Part of a small language model's weights.
Size: 16 layers, width 64, 2 heads of 32, MLP 256 tanh GELU, 0.857M parameters.
Each number is 500 + 40 x the weight over the matrix's rms, rounded and kept within 0 to 999. Layers, rows and columns count from 0. Numbers have three digits each.

# down: layer 7 MLP down (transposed), 256x64, rms 0.167, rows 218-255, columns 0-31
# up: layer 7 MLP up, 256x64, rms 0.184, rows 219-255, columns 0-31
down218:474489442586503495467509472462503484542513459436511437476488481489474499466508485496462527457531
up219:511527516524506472524498491537552520498507440565484519475548598582451530497473473496535533505456
down219:562496478534488533471483455476389441543489559475468446437551504516530537524493500516495544483470
up220:522466494541523486543479523499480540536484523558513536542503513538505531510502505566470559510557
down220:494567522511453534492575508513511476503481532497529433553543529573540536507475484475539455505516
up221:537513520521464439542569555455456568543495557564496546490523521481524502511559468544572528521528
down221:517476554428487463486463440481424509472600500501479452527463482483512418425559490593539522499372
up222:547533532513466472514501520531444490546483554593512486455449471513522586490556574463506475508457
down222:512453547582512462493523516545512488563483519529585451463466478467549544515454414456499448484469
up223:571522487546615493510508438535428525453495487518467509500590495430441473523478493481512446494519
down223:516545529445469519500515529474553464495535544472499482425461522526495485514457579500511486553494
up224:468545487577468489469482544520501500486505409517483497413434521490497479570563466476456491499515
down224:533444477456529502510466472486460460520488515480524453513543508460555523518508490467592528447510
up225:556466422550571552424520520464508444522538494549508558487492468563471457498470464547521552584416
down225:495549582454511544453402518493490527522566545489550436521520525531513484474537609533453545488479
up226:541509445554546479473482504555532504452546478505437530483529496513455454542520564535493501483513
down226:517455495481476566529532479500541505549482514508547457478437514499559511538475503492522583532457
up227:428538497520493448512523477460490481515536460544444544455488575544434455457498449573460453394526
down227:520536489480523534537492482537486532512483528518512501571428422529523582567537457502514485519454
up228:547486498491458555536513511559500553540451514476505561463493471500443477488532548489520540540496
down228:506512499441473519443502482463478418471530454459488526444477458471496498545451518568469464500411
up229:531517460449476457422567456483536503505526540476497494476534536511506530532578570543496521530477
down229:451455476555508528489510478539563400551452493455469550501486486489423503552463494499488511559524
up230:532452476516466494458467492493521497599503532500509493433441504439464535403507475643514431512486
down230:474480620402510477465489490547446540530514475468524587568506468478536549625490498448491501457476
up231:474499521507522526514496497451547562540493467530516498470559496570477482539534489495554433507482
down231:527522540500442481568500446482467477459475504503554477483484524490502465521507436545503528493523
up232:470503474455498553548528507508571429544515601497495510587540482520467566521449521444507560488506
down232:496538554497469497516519524485411531511561487486558473520498465439469436546568499529517487454452
up233:439477541485539522511523522517494591524533508533564499513489488509505526496527499473491499505526
down233:543550519529508562484526503488490433487456454518480519520492501522527485520507432534495515484524
up234:470500504451499527481453474563430491499514516460569492487517489446505503500474536481522517479503
down234:482565498523485450509507539532515507470538477425487462502506493522478492518470531495492464446477
up235:568560438578572476466531551547460515486447514569618551492491551414529544529520521562510502567483
down235:440471455466491457594476506454571518514478438455472464456497506587505440474549508498524500466417
up236:467516516516476443574532499543536528563496593524499516524497462518472466530547552570533486430463
down236:546487524542571585506469505490554466509508507470466430444477537537489503475469469418519473564481
up237:550528502466525536462420491611576482473507482537498392591494488524527490625588524493550482491457
down237:537468449434500510507488366505533507509484526541508519572439495546507539521476490559580548482512
up238:567510499542535491471487536493491523481448545497562457497549516451438480504458472488523541439520
down238:477507500502560481459557448531520464468574475439528534539470481568467518496478524483496467510502
up239:434527495428552503487521546457543492535428492573515520432559511603482500561530449456497511501524
down239:480456556539588486410451524617482534524591502455449546547593507480517502434463518477503479459485
up240:535487536493515517526464505546539448482481509411505513515506543491510548497479480437594485543507
down240:468535494516480571525513483536536534524519451488482515484491464469538541488492531567482573483426
up241:483510482450485479475483521431456488598519494502447522470509492507496527545543518456480509501509
down241:553447494497516492501531501645460495410484490490508427514531494525509504465528525519535514550559
up242:448466544545498477557550464469516467566499591498518570497504502476496523540478488457550479531512
down242:528470571548525563478451470536455539481506435548474517542448563456437497530517460459514433515524
up243:484446471477449443515472565508511533515503516482511605536488496439477513559569477572523575507541
down243:525553531584516529572507490491516442488532503527482534512498485460474496486457477479481435462530
up244:490480463445520569482503497550559477523500533503508558455512557482503547522456500478482492523464
down244:437537548526537528467508487555526515492515479437507479490526509539537454488465534503485440536599
up245:488469478494454513514475530519492573506510497505452416547473549502507465450446429540546479501496
down245:521403457517504513551513468515501506528426525561511500416414445552491534470492517511478484476536
up246:510512486544528559506505498538520453539554542550586550506554510491501550525548550553539534514484
down246:487458502526556478534408515523540544483509508475485503483489492494467488477550505508486551483462
up247:549575468505506509504499502478434510552534481517533486587539555601551512539535519534559507494485
down247:466414560499500476479523509527517521500533528531518508486492517445511530471514487472488539526454
up248:464558476561523424473446495473507465554519476452507545469500496528437490471484495489503401576466
down248:513538445526517502476506499540513420498561466469453466422512470516506513557469500504454477554494
up249:526506503461523457387481511494480418494490597475491517421455517384480516428494564468496548512524
down249:517598575419534468567512461550553494527451524465496578477495480492478407511494533502485520528503
up250:515511503446504508481469472486528500546449517528491573508498417525459512487525543580470484443524
down250:518443525462489492508470512426411477572552506500493448464475523437515508493495538492455476465534
up251:452467524489534480550503560497475559519507489482475494551458513479481512524503566451508530443449
down251:472487510491493537495543426526551455495517461488489523496458494531511480517456498540553472564451
up252:437576419514491501493534575489484523492539519567536591472503569560504460492505489495486568518517
down252:554549423461476489539397530482605531508480499527498504392525485480465447486530503506568470488521
up253:509526488496494452476443598481491460558453543483471470493521554482501483469492471437584507474458
down253:500460566539447463438522566432533502458555427546425556484437531490486422520416551482450494583500
up254:455505531581520531460484440596536528518411583553477525516536517573482497551604523431515580503490
down254:553527520626432543428565421457488552492453486516574541523483420511559452410531505483475513425488
up255:503460404497427439593482531501534464546469533552549494457493460466479513497480522404537490536506
down255:481466470471542526486454527538539544477495511463478494544502467522540527545501559427458534433479